config = dict(
    n_layer=9,
    d_model=128,
    n_head=2,
    n_kv_head=2,
    head_dim=64,
    d_mlp=512,
    vocab_size=2048,
    activation='gelu',
    norm='layernorm',
    norm_place='post',
    norm_eps=1e-07,
    positions='rope',
    rope_base=289000.0,
    rope_fraction=1.0,
    qk_norm=False,
    attn_scale=0.125,
    bias='none',
    tie_embeddings=False,
    parallel_block=False,
    extras=['some layers without positions', 'value residuals', 'a smear gate', 'capped logits'],
    init='uniform',
    init_std_qkv=0.0585,
    init_std_o=0.0,
    init_std_up=0.0585,
    init_std_down=0.0,
    optimizer='muon_variant',
    lr=0.00598,
    beta1=0.9,
    weight_decay=0.045,
    lr_head=0.00626,
    grad_clip=1.0,
    warmup_steps=200,
    schedule='cos',
    final_lr_fraction=0.0,
    batch_tokens=32768,
    seq_len=256,
    doc_mask=True,
    train_tokens=146500000,
    steps=4471,
    dataset='wikipedia_en',
)
Each number is 200 + 40 x the weight over its row's rms, rounded and kept within 0 to 999. Layers, rows and columns count from 0. The size before them is the row's rms in percent of the matrix's.

# v: layer 3 attention value, 128x128, rms 0.076, rows 103-108, columns 0-127
# o: layer 3 attention output (transposed), 128x128, rms 0.0585, rows 103-107, columns 0-127
v103,089,172,222,163,230,212,190,256,184,152,194,184,155,215,141,229,234,208,188,130,181,225,179,168,182,170,233,203,145,185,197,221,202,199,176,172,173,121,213,226,174,156,191,182,242,172,230,195,217,200,215,160,247,148,174,240,191,134,105,234,122,221,204,256,197,213,185,221,178,179,218,208,140,215,217,300,116,218,161,247,199,253,164,155,208,235,240,165,177,173,183,251,200,252,189,214,257,277,244,224,212,176,202,220,281,228,253,214,193,135,194,300,282,156,239,171,191,230,147,208,240,147,253,237,249,93,211,148,243
o103,102,226,235,232,195,238,162,156,275,172,207,185,169,192,136,218,184,225,136,184,228,204,208,182,187,188,168,297,201,201,211,256,199,269,208,182,218,207,195,124,171,237,229,207,228,256,173,146,185,166,195,233,120,145,210,162,183,239,259,159,220,250,184,149,168,225,250,194,177,185,121,231,239,252,229,256,167,247,215,179,215,233,225,233,224,220,162,235,146,232,269,202,199,205,146,198,159,100,244,227,274,235,156,126,174,168,233,116,144,219,131,178,146,201,222,203,239,171,280,203,144,225,180,174,244,237,247,221,138
v104,095,193,194,197,222,189,148,293,199,201,190,122,228,213,129,197,202,182,186,215,292,127,201,226,179,250,295,222,133,195,213,213,141,151,189,132,193,159,186,167,129,239,115,179,221,241,208,209,245,213,229,252,196,243,223,157,191,161,216,240,212,221,243,236,186,262,147,248,175,136,154,233,168,218,169,269,250,202,197,173,207,249,118,123,183,154,193,206,166,227,200,230,175,245,199,177,161,241,176,263,209,219,204,236,170,138,195,136,188,159,269,114,127,162,229,214,181,231,247,166,194,163,161,192,212,220,172,193,174
o104,094,228,188,215,201,255,238,170,195,195,255,197,176,249,205,242,263,193,162,183,185,125,163,126,252,202,189,127,219,198,197,158,236,141,148,292,206,232,200,293,264,237,156,199,141,90,178,198,147,182,183,156,189,175,278,129,245,224,226,187,203,266,208,197,247,173,237,138,237,269,165,185,217,246,199,143,139,188,229,174,225,141,167,241,205,196,175,226,240,169,230,180,198,169,139,184,241,126,229,226,266,180,184,245,228,184,174,190,231,220,142,219,208,239,241,181,260,225,157,217,199,124,182,209,217,177,173,257,218
v105,095,167,180,179,282,182,111,209,185,275,225,214,236,274,144,227,204,212,225,217,178,190,276,322,184,148,207,225,183,184,229,157,181,197,226,196,160,222,175,120,164,175,194,256,181,226,200,209,263,215,209,252,275,199,159,170,234,186,192,221,249,146,251,249,221,252,200,179,263,114,157,236,177,205,154,192,206,294,118,239,174,263,215,207,171,233,176,198,232,187,177,174,234,186,228,197,174,165,234,246,193,119,245,168,170,187,233,203,164,174,179,236,220,148,172,169,218,190,180,109,223,186,190,134,207,248,168,257,167
o105,100,304,223,195,142,176,200,137,176,226,231,225,232,195,225,179,199,217,154,127,192,212,214,221,199,233,231,161,255,236,264,124,260,183,179,187,229,126,198,228,214,220,119,179,222,161,229,153,160,222,216,182,163,276,209,244,254,210,236,185,192,261,217,237,188,164,195,176,208,277,157,141,169,217,261,213,239,184,135,192,249,174,175,170,141,120,196,236,179,121,189,277,219,181,160,173,197,150,122,244,231,202,182,259,264,173,176,206,184,205,175,233,163,230,219,304,173,198,206,188,192,153,217,271,129,220,194,232,170
v106,085,248,211,186,167,172,210,148,167,183,206,149,269,216,191,189,215,152,248,198,189,274,132,131,198,180,258,143,168,239,172,279,199,126,143,127,220,210,230,252,238,190,151,208,170,216,256,176,213,173,140,284,231,237,168,196,166,235,245,81,230,255,158,239,212,248,191,176,119,178,225,225,244,202,204,202,132,174,122,140,195,241,189,180,226,122,159,175,237,167,191,235,197,242,226,205,231,193,208,233,146,266,199,182,248,188,229,230,198,182,197,172,204,205,155,218,186,186,184,247,214,277,186,176,256,121,181,164,181
o106,101,148,176,256,158,214,171,201,175,204,304,230,171,221,184,254,242,250,146,180,220,181,188,123,189,131,196,247,158,187,137,167,172,206,211,204,211,182,244,140,148,147,210,138,221,243,151,216,187,207,191,214,242,218,171,192,284,189,225,231,159,224,207,230,227,132,235,209,241,262,191,199,166,241,228,247,239,219,139,225,182,223,225,206,201,193,267,205,261,210,204,105,231,221,136,172,252,198,238,134,155,179,176,224,235,176,125,205,254,191,234,205,201,162,205,237,165,144,277,262,201,153,186,150,234,303,164,176,129
v107,097,206,240,155,189,205,187,134,192,158,199,153,208,218,202,171,127,209,228,256,220,166,234,209,199,218,194,184,219,208,263,196,219,222,189,192,180,199,212,191,261,162,237,119,180,121,183,113,164,241,185,98,261,203,233,232,235,248,207,203,225,185,205,214,235,100,230,204,205,116,193,242,158,158,180,211,129,136,190,134,151,155,148,143,239,173,193,165,256,196,252,239,352,210,215,194,205,144,235,200,177,270,291,180,184,214,160,147,210,189,223,196,179,214,198,260,192,258,232,206,208,211,215,237,219,228,230,213,198
o107,112,176,148,236,232,146,162,196,192,204,275,125,194,142,224,229,230,169,184,228,227,231,274,163,202,177,164,320,221,201,226,251,192,202,247,187,230,142,168,189,202,213,222,201,222,241,184,177,220,190,261,198,230,100,162,210,206,186,210,186,239,135,140,197,118,191,156,194,150,284,215,226,219,243,273,204,208,144,199,144,205,268,184,198,161,176,183,242,171,229,188,202,190,167,193,266,191,191,204,177,258,122,178,222,202,223,275,189,216,171,161,170,285,213,131,230,150,182,192,206,173,289,190,151,164,242,279,152,189
v108,100,164,184,164,191,141,203,134,248,75,196,154,209,288,279,143,290,212,205,172,238,190,190,175,158,159,182,117,147,179,170,280,108,133,197,187,146,218,182,255,191,259,222,226,193,169,183,209,176,254,180,234,168,269,180,253,269,208,233,178,207,205,287,170,200,184,193,202,194,214,230,178,224,211,232,158,128,191,139,102,167,183,294,220,263,217,220,230,219,208,191,212,221,178,205,172,195,203,144,214,231,178,230,199,171,155,176,185,191,160,197,214,192,170,216,203,276,167,215,225,221,226,219,200,202,189,134,202,221